{
  "n_layer": 8,
  "d_model": 256,
  "n_head": 2,
  "n_kv_head": 2,
  "head_dim": 128,
  "d_mlp": 1024,
  "vocab_size": 4096,
  "activation": "squared_relu",
  "norm": "layernorm",
  "norm_place": "pre",
  "norm_eps": 1e-05,
  "positions": "rope",
  "rope_base": 13700.0,
  "rope_fraction": 0.25,
  "qk_norm": false,
  "attn_scale": 0.0884,
  "bias": "none",
  "tie_embeddings": false,
  "parallel_block": false,
  "init": "normal",
  "init_std_qkv": 0.0296,
  "init_std_o": 0.00739,
  "init_std_up": 0.0296,
  "init_std_down": 0.0037,
  "optimizer": "adamw",
  "lr": 0.00129,
  "lr_mult_up": 0.873,
  "beta1": 0.9,
  "beta2": 0.95,
  "lr_head": 0.00286,
  "grad_clip": 0.5,
  "warmup_steps": 326,
  "schedule": "wsd",
  "decay_fraction": 1.0,
  "decay_shape": "pow",
  "final_lr_fraction": 0.0,
  "batch_tokens": 16384,
  "seq_len": 1024,
  "doc_mask": false,
  "train_tokens": 126300000,
  "steps": 7709,
  "dataset": "wikipedia_en"
}
Each number is 500 + 50 x the weight over its row's rms, rounded and kept within 0 to 999. Layers, rows and columns count from 0. Numbers have three digits each. The size before them is the row's rms in percent of the matrix's.

# layer 5 attention key, 256x256, rms 0.062, rows 0-213, columns 192-255
124:569505528491426574491594552489479552448428598435507492467473530465514426552517435499467466483557473432497462509425537438575503463529596429562510520363553563522521520501554473456585442538404521
103:438483435501578489418505491582501357440509575490486389500534447482481496446510511544410531494455546529569457451506483450428558561461591544466549508566482470512517532445470497512459485553491443
127:447518489567563424552474541444487588592544449584510569432511486534526563458468516416498549482523494468470483545552538483481509462464426540458482488536458477444514468518511483576476529502582627
080:491398525478543498476516434514559373426577586594486551499432498549442478476373470495566484547468470584601515426560511490512527475545544473445486503545485443559433566365520449554442429504531530
123:535546517467439600484579486489456452479522451457546472577494460431502412606495486542456464413520522556436456502557454526524459513478511476609519396458485553513563489562524539441595492532360450
076:432472437481574476479469502470567483507487571459556498490530431527503517447490545501521569520506556465555538494457541518464492486541549465310520527504496458551465506433452513610428463518608584
123:485466485486559481495419526530574523497532628540417497467519452536553563380515564510495524548512460495551554506478515423512572494521509511391474596502517463477425510509473459570406439467596552
087:436535533454540483515521492535622461585476580517508494474504367512444475406514487497559573574493500512534593485514506487471517489440521517391469590532442480490455443537514527558343477443557583
090:469543510518508495552528490530568590532508577516553558538446442487476476389504487410555614528524477474499557426543577457474500458480487549347483661468510486488540456507488486555380534477536619
106:485507539523438460481511479489451473413525412446454481491502497492488489617448475533501426451508489522475432528516461574522486525536449458665530352470506515527489518524520452448551553565393490
186:507427473486600456492478499550581474530525579549469508450499468494490505399553535475528567535467507489571589467535527403509499480458539526320494620533482490533461460473490459553389510453597506
105:507525506480625534461531519537447400527480631528466516446525512492480485433466495503540563530450538508559523504575548422491516537484562492540501606512545539556444544447449520396428458422555427
100:491457494577470480542528516508573436459516641566533560463472464582367449481527491479544613525509498456542559442541495495580438459460571586439491567555499516498515550467362495475473498459515478
102:522474466510509539560524495539536525489552370498547566557493468457582508554571555453427525465517459481532496521510502548473410490484420505450520549528458533463554471516415565548511509519521468
094:568498494491474421547574520530488472474553598538547505493391520570469565568599552468474558496543530482574488506490518425498517494544552507478550542529437492544559442503489428449425495439530460
097:480568559489386503447511461552491459588538601483506500506497485473460451427532456493578467502540464443557505467531520461494523510487593486465514458487512482456407470532519524446479463476400478
113:491458509444508452506476470496536538536566448507527498462574604598503569491504428491554470503564465495426469498522527529498565492499345553477414487540570479450530510590489520521465470498529559
129:548478526529399572463576509556503478481491606414514478602474431465576425585528475520489468477481457533496495472480474467543480475548576460594520507438476538540522565502552441452598458571375419
101:470455436461630388502453502585558467517535529556444429435463470561510528454474512539514506486469502495572512492471524508447546508505504531391481519594499492517484517371443485560424527487569507
131:538533523491428564462585482497454453448479484489586488589517519443516422587471476496473466479491523509445461454515458496509442515552486457587537441446522531536542584525557511457574443534355442
075:505592480549415518503569600521451647519463418362484463522454485458526506483550476500529526499535452459517490511505548545509518469433533510569538580520509559499586466557505554392569555493409445
137:538555518521445545495551473441484428452513387462555536568479490516482407621484482496476498455543549509456468452499480519476406478480525496616501432483489519512536496494506553428589486500397493
085:496486434487570487489430446494500494518491575499554539463523423520448478388522535446472584540527528458508581456501468434476488474481505559344496551474500475528554412459475505579404462407579534
129:440560508537467523508532493465418469507501394446534564539510457527495417651410509482456497511526515462485433445493466521465505544478519543559518421506497545484548423520492560465582544472401492
115:563498524492399581474580572418465470502526438410562502563458552460513463605445491525483453476520477500412420507502486576458445550550452517671508393472535540446557502527428521396578488560445453
139:537432481466598467484504463509505499529529578579439477470544493477529528371537521534549453555474543524536577491556474440556538472481548491389486607513518475567397513508456468520492485483546471
076:549512604499443549521540625440556576580460542513478514548479505480525521368551495466549541517515526553394544514530575524476444407478455484451504578424503527471489487477488507500382484468485558
092:471498496544474512533534517516571569611510591532434403363497531539482486466526474587525518570395502575470514574471481607431514499456573532426510625551476577551635572480541501486447432451522495
104:474526533592395543539625564547503496491522461458508561546586454385507399454511433418517562526547501487566425518475515534512565433515478462408461641450483512480535530595550570511534413523455525
101:510464431503688544463452514464476464535424343506484517577551487626444477394488574556473549467538541617496492535551419503479532507484446504434437438444535485539514523559414481480477520540495512
096:548523417552547412548540475478550495377501462488546425467474426517474553502515442474569483376428458543481497437500438435449524500493479588485458341459527401449462512448467533504424543476489557
110:523497534519543532512447532503503486459522350570476494517528409538536493510442571460499395555472473489502500480537499508516509535468435545475479450469464537547424469556510451548527523573490518
098:501437480512409524531539508526500501594494695565529466454468495478581562501460499541485431528453483443509505473396479362540553528502490490565489533562488474490504475454559445483570538463431493
107:468552510603490498523451509474501438478507459549468531486514417475557415488472476490517433549451471486542456430541434335531546566496431470467500463508549438436383540516583552552487531510509506
097:496406519543495523498480535458493545486508432430433462628451434577471443503403578448421594489505436508533431542483534566483502496445442543533446474472496548517473492567350565540513531437425533
102:477557490475544453562549496462565526501461557574565519570467505551471518400585427560553581496500514499534460493466480444537483522509508472455432438507502465515500457456538535536438487446505536
105:437507447542541453561442491454493478460498406511454545548547450500565486459469470471486413491516473488620451530565483495539514523501377530353558389483516459482504436491573491585455493509543537
104:498537442454528465527454486576555422450466426475475484460567396558459512408423494420527492559536442528558538476447534482466541484510502486627498419520508499578449522446456478517497491482501504
102:477423458502516524538421459457535492529478562516434489467493497520463505492387592545493483555446454467510558481509475489490478512519529533497538322508490457579524525477477483531372567451516507
102:475486504652489507452477472465531517424493443503462498501559504504600486525531532517492530537475441512567490475498473474548513503479425473314535443548500502534538486602541504488524491591515482
095:503479499461399435521536454543550494519465506515592462576469549478537495572647476523502479561479478493436537481432442426512533485535608386562546541517414570493450515451495450465589515458551453
099:466458517504340524520534530532566551559517589456441455385509431481449424581522445446520591450454401530500511453532480411498509539434455513495454482607528600440529436518460548527439526464510472
098:540627472446544452535524533487487486476490466554522473526452417568589568562523470447479466429469534532529497438477439410520489549575452490473529526471501446480459420509526552547451476414514519
102:586504514455554541523459459414521465530492400480487516589526497506499438445517506640537548497555516506465520547495453466471418514502542437401464441512456454392453462454492524542545505441426477
099:543443420527428511481522505472454522473485448392568449539526497534591439542567483569456506509455479600437512535470469529495486457493476490434455493457442429477516491536511486541489443534379557
100:509528442451613501471544460486592473579520635560516509387462485456493551487466492564513428480502471561507442502447505454529480575573553493532547522532450447625462506460482481443441510473585452
090:565513443480514555557487485427554517536458503495520478598486436454502466503529406473484411478553502532449548556522514561552459458467477575456500545442493448511532443528509527626622404460438496
105:466494511526464533507495458585479432471573567542517535449457547574464491568567491492487623445505548484424554458465488526504522511481555456473477562564509564498466542455493592490467530401492470
105:549527495524577593528424520528446483458570324486496496610489452580503474499465490441478364488500508450540489499475524480535503508547385546420501541532473467464508491590507479598588487542489489
094:506525470541473470516403461519504482536537631425434441460503621495507507454344474491525379521468453508481473535460503513550542502500490573532553485519507510620500521490587432538531489496496489
085:520504488518519463481497519467446543502465533484501505533495588554442597469505445508608471529493586443506586610536529484422519496569532463519534493516461476498391486559520481435489445494463503
100:496517517495550408483464448563556456456455521490491578546497622432407515573525501496474615473516575450484566471562533500588521521476594534537524655519427516482473527547508535509544535523578513
084:479466540559610552473451495513438470403502464515507504489528622537581500575471504491448501516412543563450435519518469428531539535492499534583496392434467572470571506560441483498575499631587455
098:476539475424487562512544487438510635472455516569541491552437479429526544495568519452435502487507501489533502450487546570482532489488428517506482606476474556499530477565512505541524457567470514
103:424558512617475448490566494557397463468520580517442543405445465431487557547518546516537651495557513458580464506505491515492602469495558423499621592510564494497565488494515505460434540484495484
097:539571520532461485506514536473536438448538618504421513500471555544485515496420443509580549509532540502635456531550441443494538526531511468351495562563508529624489478551552463433475389441477452
105:569433484491463405465508537551431435517476573472539520466515541477435535479487528471531616464523502442432532480525508440508568472509581522487478490553487541500477539425493460434430545450536474
101:515413465536438420509537521478515506624501713501464511419428497515410552539492530540554569529523450505530547490501480526497495524479566525495494445557535497517496466502498527409374554397498440
100:525451518478452536529492522506462590587487616460469517594402555466436491569557558588498568466506515489410522467513469552517460484536542521523476477570479550473516435512539507487469505484502488
097:478460521559486515498553589495456494450484483497512539454542416566568509486479537484456457566492436534514403515530488441534507516522480531520493604518554568526564539520477497410501472520442562
096:459519491511495436530478509424440447556558636533474500431487493467485593572401523484518446548517503484440467521474563352524457542506493480569567514526458488497561552478558458477442507552474479
098:475479503529454461496440505513451457451505465402439520537493504470476522487505488537452438482478424505468504489536448423449589589502517464520519448483516647475498462567526498500561554486450522
099:485418547511365531490506472529557451386423531438474529483526575416489425553528430475462526555493486471462522563483496528516429466593579451554554532371494499472548533468528427474613453527524467
097:450495556381488407465433483557480442500525587525530417452486603532511463614567534567439457496467501518495474559462438481478418494623503431514508496576482571557555514495469495493533480447524538
082:463569499490509502519530511551500556577512455595542547584520325484493519421539586439490552398547527414521531384503496555482501529534499458507502466450551534460490466488551540524459487513572440
109:490484589465501534534479588504456489449500493518461527499471477520483517485487514491516436535463540562386514610517548570418428507468559458559588516477480532544599525475459473427505482481420467
102:481600524472535491517512500546478530512516564487525473451511456513417525441572486401523545513482558440718471437465501486567540449481539529492502626501509483509476488478464512545471490455442461
104:454496535492492526456544524442437532486425371471485550516524514511586519496558512488459566528541520556560466567488505511517450448462480484374600495498526480499472523569469569500561443586510544
108:516446481511518537539485529460515570625491492580472450560536490556521469422474447407576504477562490515465562455505501502517531498480541521512480408487493501503539434436527508507497478435543452
093:478539447458514434455465407468487507583529516506542505554435470495518543506466540553560512518577511459491519392492526423502501529541435487537412408590480438559426466466485487521437600419409511
098:510396457501513606492532534540501553506532364442519509548493481484480441422538505538523528539495452469471589496517491449508515481485454523529443535536509589469447592462415475379459528471549508
089:468474423497606445534477489509465492509442482426434461490554452531468455466376483548567492501474472568423488560521477471445541504514467520450512470477511553523512456483436480427476489524518570
095:453522477499541539489510558527490536487508423464451508539595527491499421370499523501438463534505537477617492509497497584527588402465467548493466598435491410537408515437510470574530463503613520
092:462470612558576483429492578626446432485474473521514495521483483476455485496577609484476495474513533400530477457459517487449448497475604503552511528508400457427509562449585490555571564495573430
088:435486476512539493460502432576525421413521412565516533444548544552528387505618534452425612457541561529591504444517529497488481539508434472448543534481497504508474578580454504553503502516572434
086:568535539540449578502491508487455578565509527418581587498458441418454542596506459473452491516499442489431506488474494458549478480497474517448508477523532419408505473492504541501513523556415597
095:526464513529449516418482538432412489508406552411521542512557492492487540472439489547504455504512480545425437469504539440504570522465577568426461600477512510551533479545472466518531473576438506
092:455504452569484568485469500467527587461505357453529536506475397598502507520496559511418524447514478435559493427508482466522463550473360507447462527511500493494567482529461524429473549444420533
093:560463481404568483469474423486504460579524544575561496492470358543457473494530545419569547456524565524452539491499496539450537517488499538548467472495570527475551481416494548476407560504421497
103:477446548566439551537466521509485594448489451515519503591440464514415482481544478522467537470477465494399551534600500462507510454476445516490424542495514467393532487499460507497570500587419516
098:498431482484590542521513472417495520528503516479489465453544461615396517472427540512516522468502508491460496494487554645465505492492503546532403363486566511518445476463422566539453529352501507
098:564445483586533520490579572519653551451488508523566487465464478528484543583529538546439558462429495535482497443428503550479446514505535502507490383460458523496575482594449523453548541494532499
089:523587429511475457483430522459518485456499432422472467498469431638564502508464464425571533520481446527483524516508557453474507483501462518504480487522509534474521441551522572513421415525415619
099:442395449489470424468503458603497465424539516490476453534455583600466408603571538564444490471457499492589587455512503502479529548500507520591503497572492550569524512492485459441483574394554453
103:450542463507565437467487486474511364571461451533480504482465527538549476592516468482505445507533457428598495574579511469495478474544479485445519527506522521513568463480514517530510453417421439
100:528534556518406514446631502493485452419528552512543506494558511468514540446509502491531525542485539505509533486472574559446588491506501516637506590427535529495511551465579428429465418500518422
105:560421453477450573552471467485574538618557384400459530491587505610478427454523480529468449528511468444528462516508491437514513470433447519528443398529483521527473457538495455544535539463400489
099:512427543565471579521498448507511591501513534557505515477416547498443471527578547606462502469397486517447520509492519535559434538500488442507470405476483554469551539488512484522482563506539528
093:510422517546450515509515512647443518531477368366525515405498557434507441540605516446488557505394480488381466506463504528467520462519561533534553520478481518537478451559479496471543562550509426
090:482491476558628498503491546555472511499480382523455562601494543543455464458535503447449516475508615529568475562504569474563486445545528471493563578446448506549458551510425516535635500576578432
099:523372506444448495437482512456452491493536503449553473523440520512451486502499549526570582473423533531429558471536486633426378501544560499411486431573532519454534488557529503454424551516538468
100:514468521467531549431524487403538557555537492610522479411461529531506445480532385562534526494494483526599513501546481569478410482538462482485508371475551463468543450413565513433404537441496425
102:520560435537486533491524451453462430517534469496558623533555517495581433533455523469528512510478479541506444482489492466495553500525420440462511631483457459594448550537543505552481449519482439
115:540551455463467509498520598588449437532490490492621475434544467429529577568524459461464483518542460438436496444423558426514488492525503510646488618380499527486500493527474507517500534494464442
098:526446484465413442493485445465624423503484494409463421461469600668423507516453458617522431543465480622447544548525437436499444516536584497626483374436482441502477524453521429452488506453498547
101:612546542461483370500483483467589435487532590479517452509365506517482526577552491509496350478479563526489557527531455467458480471469542491532551365532500459448478486467567463513418579544533525
103:561471470550428482466611479588563490497538471438539499439533540429510431486588448567518563512486538520413532461444443437486508513547452540579467470483567501507478495548544489498423529557454543
100:458597461361485508489454430512521478531552497493498469531552501526507485495551432526508480508560547470577518509509498458539543455537566487549470504520591479534442422516498483539445487431481519
091:434571517417431523429538477488588435510583586554555496456431508481579506534471558537448466500482516525577419451513586418473494571550498452540409540515496553475467560490590520498586552463507506
108:567385568442513499543483514454454542538476524532500584466547506447542375489488560524463444465498468589427499493465425521531448526476492494500526497485477539438569428499476486479453565475492549
088:558432505539444481446392541568501552469449385544418481528474483523491592500500597532384601491450496491470486429469470512496468537497480428585493455445501543484479552550474553504571528537588516
087:518501439510422481513582561469485493501503522464491480528478454527451604443452482412518523492508476429439556443456514415429512489474501500481480493594601489581463439490442575458421510519420528
102:510391467556567476441467486459581450439498456495589526438552417548535504486492505525512571450476528541500522434517513463467475551495495519464447403555508490563571577519528457541309491519489473
101:459499537475502460447495470461419451500444563495469500459508585655459495531447532577502505501499574482520520521466467564477505492579539463575513478536528442561465575477475464482548481340578457
094:487491535463526582484576507551352525559512450568574495587547472455496453442483519599425455487472538482434521508457409526507443477499537435481472518434522477469464515489493496509521518510582484
105:577446588573495507468576545492407503496514635505457554549407569437465518507493493523491512483516535474435546567537542428485525497544509409564447433465499512442413472582455504403548555530510485
101:453520520527438542535487503419422506456529553522565524520528422502659450503480493554473396538542490515546391476550460464500487473530413442363535470496559492520518489479501471554539513451426567
091:460487505521579494471512509500510527400546621484520458473449575618432454463546428600466465460433465540527458559509478567437477524471555479487505444534500523540488528435457515487502582405560474
093:483499499434400422500458539492575375596563577522434495420536534515460450453490473497525481585579467526524549518497479449460479517499550473508524468530449434536505492561540457444449518432482498
104:507524511424575502496427505462496472467486542566530500494547405500549497485440523567529419500487507563471423502497465398457537537497463513500501435503477474528507461464534507526552494533477509
108:514528480466497520484483524585486423494481436562508519526584458412486478500531400517579543576502555388455548406563528383559480569492550475490465593550438438449363529520533541494499479556551488
098:519484552408483561512530536518444448508519458546434454457517461525563443440428454536598347491496483541532547550497476635453500488476490477469492537543455454498538417426560472509575461455448523
093:482566554437503464478492555439516474515533494515535527419557527644479489434443402574536402501468512527534494518528533516518495465507578494481459595543514503484612545383551413446429490514492564
104:424475488459536497468541491544444364479443434370484507580561549492450391453432526502478504508536571481506461492478542481502546474522520534435443687488504537589491501552456457479504432440528476
098:511602539512599425515485505460491490446511386547549458511525474584512552543447496466559394422496552527610500519500455525472540517518477525419604514492475409480453483417530506587447424508520489
106:437438544461568442518433461450531419408517618552515462447429593541498476467462456583514354418484509582432451518514518501461498568543439505613557448519469542551493531449474443518528459519557471
093:468486459594419488484486563485596522532507404527508484519423442549465479556496537534452581425528420511533583537535437455560452476512503460502465464460516567517565427556486504493491559507540520
102:495442470494537478561489462480538542509486454407452550493535424609477432443475495407555483496527457537436623465473523539532505537442444521482533431429477469521521475542424458575489485507557524
106:495475478546482522453564576561514462468509526426443495536478435598466405478490453496517584501479489452569538442458513474498494510545545554439441583590471579520533493526399474514423507412512425
103:513589506456405571578552558481472517508535591522558508514461411446525549565427525495435477529544478443492500498533620422476442383533438522557506616519509528489605524473512553423575519522460554
095:582447507464427492521517463546581390483475538429572422504511509484418490503536493481507478523531437514451546532493523462486478498559578547593470575483580519550524471509498451440544425485445529
099:519488454604562478510488556445474517435480504455510432605427410595573559593413541432488458491501545535494498515505538403494583517507459540433406485572429541532498514496451418495517486427439461
099:583556478478464454544503592491447462523524524550499417529530430462513593571488519510465420456538557500439482462426489483503525466452570476630555496487454442513407465583523561519573518550476543
102:531470474605481465482493514579555540460479388486458581502550554436606470524548456463540527614401480477522496535503497474548423515464483472406497549486498544478535483576527415526578414648550453
098:481439516553516489481451396436496454627527476407505535494560479415538445491437450526520454525588513497550489480547504481565472549507438545332511495540583544561509467497476539594436516565424483
098:509532532406502452469557453540436510530546626526474541422507520451504512448484468469532449557476497509558486497438592594513569537460466478544500668497472571563462533466513450549479424532486517
094:382474491565560538503452493568472405426541416528510512401479501604548506535533553564438501503496483442565428544455433470537414521504484471449592512563478532561504603526415491561552523480691479
092:524449455517483546523493443452595527563509428469566510500496443524497445429511476437505456519560500485559576430525519398488472504521440436469485414566510498500439422560448455496467431605383507
071:513416472563421502433506556389447551508458467472400494507462498462480535470506573565508451419423524449444566505527474529500561549585517492553549543554492549430556540464529539561468528461488463
083:496477485521565420459429428501585584540493522439497489559618533572571567470494564493432505552424464461449557431501557360527462527553481483454525499474434435470379474515444531552538457451480445
090:531445540562458422524430524481487525497461505531487442494551450476475439553469494550466521472477492585445429448511413518519531419576551496475414501455547511474614521411522428522451471538436518
095:478596511491420435536457546564435524588502507473462490542463485491503541509503410394484490520530481401549531524457576501429466513425520534553550473547483483454413433478529587538418448592454468
088:581432442499443479564534545435485546420468493357450513446440521509466536529582487513504484460426428585512477542536507571547431444601526478556451502534490518463580581445458455503456506544455507
108:494533456461407543543494527478469392547540520348420381602490443471514498532492472419496425457552527414513417519437568557404464480432545535563510479522457508522433485461573472502523523564443453
071:472510517511443456526483507524620495486470439442458551485510457535449486578461493506514554521509456471462506464503481531499506508454448505602453538558393510459439507424534510514501503543417552
111:496525461466352545557508493472527422528511508376489477562476464462509567629508441496525470458544429445432454477443553551478461520452457525627546476546420499486434517420577527434524487554419497
097:508462516464615546494524537453503518573434606552487476482531535415570381461535489548531474506470538490463530530472463491419483496489642492460464593525535583511571429494504446523455451463499479
107:465498557478597503428498509538519533549454534527536494492543528425512413396543528517466497575427533544507546507482469461519543473492605512366492545444508518535522471548430512533468517429548457
094:444455487516462510518523390465522447418532466498455517553527497542525511585517548492477521508485529468504485412495518412514513599523469530546552421491498477585461562547419556484597442534484518
095:448460500455516496471474512569537544496454538476556465448522483482503473439550466501527511539509493561516491517466450479454511461530560494471489515504528535461480452480480504575411506431484468
099:497471423472490472626533378584490482484570432581490548506538527429548492463528451507434459535505511471522566397525459427543530548468475472570563576527479466576422406570438533554625520534445477
086:513455459427563472406498521392561436591558499569436424520447542518487440409523441575636439456514592490521566564428432636489470506594511502431554460565530515587492518426571448424465512515446476
103:488502487534466494536478463501565558571545450550477614495545467475444512515394513488517476485474499530464506482608489468562526510410429479570522537520448556480538521545428492474519527489572593
112:510485518511488532590504486534412478510490509549469480560441431473518430495377425588488438482552508486527488537547518451473417511570448429569498433472510506495501486520443473456570500528485451
081:429529519504455490480440447493603603581558533456527615512454508576521466458485524588421647543533501505493527493450534397533516458574527472407430486499475502443380511569377489580488551500529595
071:380590563603401432493475523625412528518533427456558550563511519422517514538405598492451426448487554478573535364524526471467480452458503438483497538473513511394481513554494402455509574537485500
075:470463455514598505405556486506532567507496532580572532449546500436542491487544540468532507571570527469481459486471478455528528521521433439431544535500537484546475470544436487520525538452611585
088:541475505568433489520507540490509531494499529512492544497479564437526375543501524524496516487550509595472544593541539588538494424547457442563415573502522576479589604536543460489420591609461512
104:470426583567566494534527462474546602400490477620590605441479489499488533453499517528486526538497496556445504466575440515567514447555539488453475473455506538468562509535436498501486512414510532
080:501448532580518485542453540402490510393459519556479587441427500574477481464471535513460545510533461615466510541545487580557406429566542501494442545509478519473496520454459511490439480495537595
121:489459524536629499507466466525456585458443502659536585450485573547433532392506558523489552512527439604520579541592429495574574428563496499417432546478557524490608517541423488576464544496577549
087:494455551526484530534492503460531566424465387450513561516491507572504556543481542487462450471509419516465489540537541525557496452476448550570543402559472502526482538511505525411555512616364544
135:490554431406410502472536534525497417514524563316482454504519516450457509554489373472509515500451490370434495427440477497422578524494489452526528498521463488373442447507532468463477515482424409
118:508507529469486530482478572528476495507431612471575415450508504477445487477513461474477555479464487477481500490511458580425503465484583548394488606463470531441497468464486459537383535380514439
163:524440532533643471484472508535550509530510560616508525462534503532542432379554524537514559549479535578510565508552516407530462526467561481376527606470491515558536453502452510535472568417593479
091:543528439486558480487449590488485560564447512436536452427488479463536476459435496582499485447521418586420427608549469585523534445551507503488471542477516554408509474481444487427392536439452517
103:561500455576588484525482539524514544607469397469489440452485527522510579460521425587506512404484522476496539469511472470577473459477417533473458480466544446445596599540488424463512501479469503
094:487466490504574472524529545480537484638479514439406580521495443574426442448413471523529500535513431527486514556526550546507546487490488537510505516508478530435492477508428432502463528567557572
096:506539549579548529553582450533399528433453445534579521534603481548525472544489516519399439505545575463559484442512516415519508562556482471547443587447519531488472485585535515535562427577468482
100:501546447465543465402529585468534453563453494436435424535433514535449514488570520381591523460468538439524563515452536481476508587551560501452493465541579483537431445506495436436484499553507510
098:439453581403524430448579512494436482449491558553477468539368591518461450443453549523495406468544542531605412565448471549531555409613570456406556422517485519594499533490528515486499503456489540
099:495518521550454420529519510537455515486504519537545536502483527343569522478532581512534536491462564437488456441518482468481548501530510512436549584443538450579512574493544533489543493415496463
111:481638463546415522468419465438541497520462496492629505523585503439595618518459496487489619531500458503476578417572489413533518528501506493504406560488479532432431469600485589568486479455497522
106:456565489583418458494535497534470443536524642498508502516402526452520504509498459524499613461513531506391577461445547526457450406492596511509451572548575506470476513384568499420444531547490479
099:488504533492461483503485480526459524480469551516532540483526547539497484519430463460463442535601518625358466532481402515499579463510474497532540405483467472466545464458479402481493563549575561
097:526620469461526571490510516548382452561471507397495416483404492507512589418546409589496479426457524553511468468582509480523523474447495501462432492419550490406544559543453526524469492509405449
097:572432502596454490536477471569496642593486487453567487581480502363459550474512499514503541498478477532470560493526456458556445515444484498440467557430508470442533485536463550394485504487541469
098:398395528494472403435498501519553400453453599566509489476437557467431573548447553503530576496497486508513428532399519499499531508536547493471537413440503492540503544505523499429471549507548457
107:501514582465395453510534517521455553498457707518573534525521479360551458432605425499521389538494475527418471559588514476550483473470496445407502549505525539392504429531523471443510445458417478
100:496482516600531569512485527476503527457542422482446528539471488581461462488437585459538510539507500556442488524519529513492463481486422498521489452456437518481544510500514470446497483533577508
102:572545468435492502508556490531448458417479495438525505390522490455551477458523417401464421507515485349569502509559472419484520442455515486496483496487542502518455520484487483494539384571446448
088:546562463498582475524435564486515498473468486490455574460543532557457398448453594536535516534496463549467513499535527526541441451469476484488507659534475531513531494409451523450487509552638614
101:503528499489561474488436601383458451492504606521471476555513487560556522476535554464513454455542514510517488598486568463412520493542525478386517581491441539560505460378550442390478460500483477
102:542573479633449554552525568533437509539457427407552481530455487496445445544488522511478532482489540509425543505567489497501486465481481524508471599438521537412607595519535562530424460498484465
104:561514463589449546500466550531538558551534391427535436525456491536476530542543546532512624404497572542537541437504464589498531547517462530466466480465429517567576500551492569528415582443454465
102:595520464418627532476409494453539500523515373479434529497599463554546494492475499500518445490453446508567490549511472512560506467507433497425551477509472512553449447565409512616524455454504518
102:512613473531600502555526450510418554461516449529522487471548431464550467398528546522485417530454464494496564526581536453576516482484496479486508555454501528491500516516454484462564572559474557
089:496461404579538498590523471510498407476537467527413479561555516580432502525454610515506577454487600454570515404460471436513519611569484461553541441472483462614448499559508519538556547527473379
090:590511457509507477463478441453527451489498564507515428421544403510545500447471594544499520439458463546478460523546470469518529462496542476358506578459477488588408463465440517501461502491525577
093:516508504414595478463434511435533543522515480464427506441413554616430488489451499528572462461488445533561540635537501588489477416509435469511483506538467497434492482478441433447452584515528611
104:470527517499455544515527463630466532466433403445552506527472547518479544622463439511406499507547552567488514459481485538479474537555468491583450392463506547488499453518563565518502488450523399
100:529594506457391498454516520509457492443486581470496561436526530397557465538505464431487463513512463493491511517513460457438587496440522438486475567519538525437483444503470518518520451486540552
100:582542483498493532565524538514449579473532477505577437516572473481562503503516520544458423455505514481538544434508511400503502462520483457546493548473504524477476522569489549628524483474479448
089:506610428541490409441451588437503527582476494439493483524573469493555559448541500511514484484479402492464535454559519507504604450424491522434423612488512482388509405563477501548424449439520567
102:551539496527542529493540513483459459414496505529584548470568457474543517521446533452430466511446504466579510476514471405498508483460457510466540621468489500458439510518497523550618447489504536
105:472567466500566558556431473437453500348502402482495532435625545641547495458483556466498428561506421535463523542526491545501533424421460500492564582511430537506427503490502548640595503543539555
102:498423518481410416471520491518512411548495557523496453506430549430482426532549511511510550467492567373539425481499497562497565450556569518432496478536561537669526510485589541393504485464516469
098:554470459498571460567461394570542512448532404570464450549539508482523520475418602491454510459480498494574461471535490394592485585512468532543491335415558390578394525597415463589552570534479540
097:559427471444598432561462505427522523560499506577503456499391567517418584447392521491511506467439538511492510607535506482538449548572512587491552571538486443509502564432418457487482541492475567
112:485495480550564533512463477521484544499495403501475537435481599553507531588528548469539504516511493525496527494509540576503506441456475527454495506533453438611557592442565406636535529592561524
095:523568507484604521472451558471470601481475532447538490501503438528544514452484432532477449497511401514500507579524512528487454399518465538458504546484537485379501445486436455488486486515510566
086:470462533535478549490524479461552462451539453573506503600473472520494501530530528447445479555564583465628505486458525389530446543511443567469506380505513502518465488573533551521616475440471451
093:452482483501478565449516534519499391531491488484396502481576543506470444556460490482504478584581432462560441471473552522540517478504460538531506533558441506535557515506536475540545515541515472
109:498455495594554572532443478479522541477500337479455464570551500544493528468492496444482533528543502565577473435475460518525474505497365555482487383472446465537525549473548524628560442474549500
105:522466532536431593473475516547600578419493553480475545558573524472461402644558583522507544588525471537383574511511535582465488441515457419514518453519453573471541404518506484415462555493532541
094:513452477487539459510436634421470530609514527417482578441429496493488478448550476479569452451470415514467574614488533520467508388513569551434471621518469534455507480439535456397335517470546553
098:538477501578487448533506515595533523499490478524566566581494587442456574533486570433481564528610528484517529474520476534498465482473509452460519428478474457591547532572529545453575553454526436
104:545519525557465600488566562534486507491547454410581466423472464517502438525531475443464536543564478411529503520439437593479491420434519619454476653487497475504487495468509579496449516500482496
097:532591488552543581488531527513501497379474433458602560501568487574520512576523555369543548530538491545578458489586496434497514561456397495495478528398449504542512449553501508551551422544494495
109:464468563542480473482338482424492587576533535588502505502441553504485663521496521543497569475551523589418471511493475537445495449521407474523512501470443521455561561495523504519474511451508528
084:504502458434509482486412483485517457581547519478498540491511491520444504511511472527559484450495529577478635445514541552501499517534519456515487435550478497551476400495471475477479514496453507
106:546585517477397444517605520591497456602498540463610507422480471365493452517555442454515513547471505463496529411514483534560537447453548511442385575453541500479553551546552536540495439530466430
105:460383501465518463417516444413531404609481532483513455523447572554478652469460433488587563452464556507473481536481493564477579485587612532494538376500551486556477553459494375490421466479470466
103:491563523419478496439412601454511500497440535529579482501411515535511589442501495409627491452505466467487587478478478488452479455474543503543576509605488513549537550523503473474443480446450492
109:529549486486546562579485528507489549502593492541473491618537472443563460444514472489444472512530531484450570496516501471527413533499559488600537501546485540480454418550455569511588562505460513
098:477508509482550499531443511396519555464511571528469556522549483514533460490422487423493391519566450480533449508547520425500492465499467503473548598488509524491480483411484444557474410549543589
091:528545396471528474494429526457487532551451523472481590468560414586502466428429447588528459558474389516401548630544485566488505463445494527513507627522506525419473492487430453525484503544591655
105:500551466578535576426576543481469433478418474415476507555544451494606363526507498508554466509494542429500535523555522462514537512456459457402484572501500495448524508530429455501503470585425428
107:531464505569491538529541535445429528549512529482520553514500503468592435552500480422524471504518540513525579574497520559524543527541507488426530638491550536464452512550499540466500448551471471
092:527442445456575525464421501453594573575473424449461458472462482621525616427543517590588495491539466535501566588561499490506453487493558524487536477561475495408484436495369500444521538479487527
097:518542510499624498514495523472465538506477502480474409512456424616486487462487383609472507476434476465482556566521523603437470429479526506508444539552477526426477476466458414477510581515484541
099:581483445512576523520522555595493529494473456359482401467501502475461496481556551510483506422456497456510488482508539529546454455387504473490530606409504487516567575490494510508517541529430464
098:479459412552504532441491446490496445598536334465464546492578439603460427570514478509490495590518437608501526507499436567518517512396477613416541490500445433433475521512485538578552545508590495
099:503478508526498562534525541518496608480493570548449467612449490445445488480556458533439472430473530433484564466508567565489459464457398519514481496508485509490552509514495477558539472468439456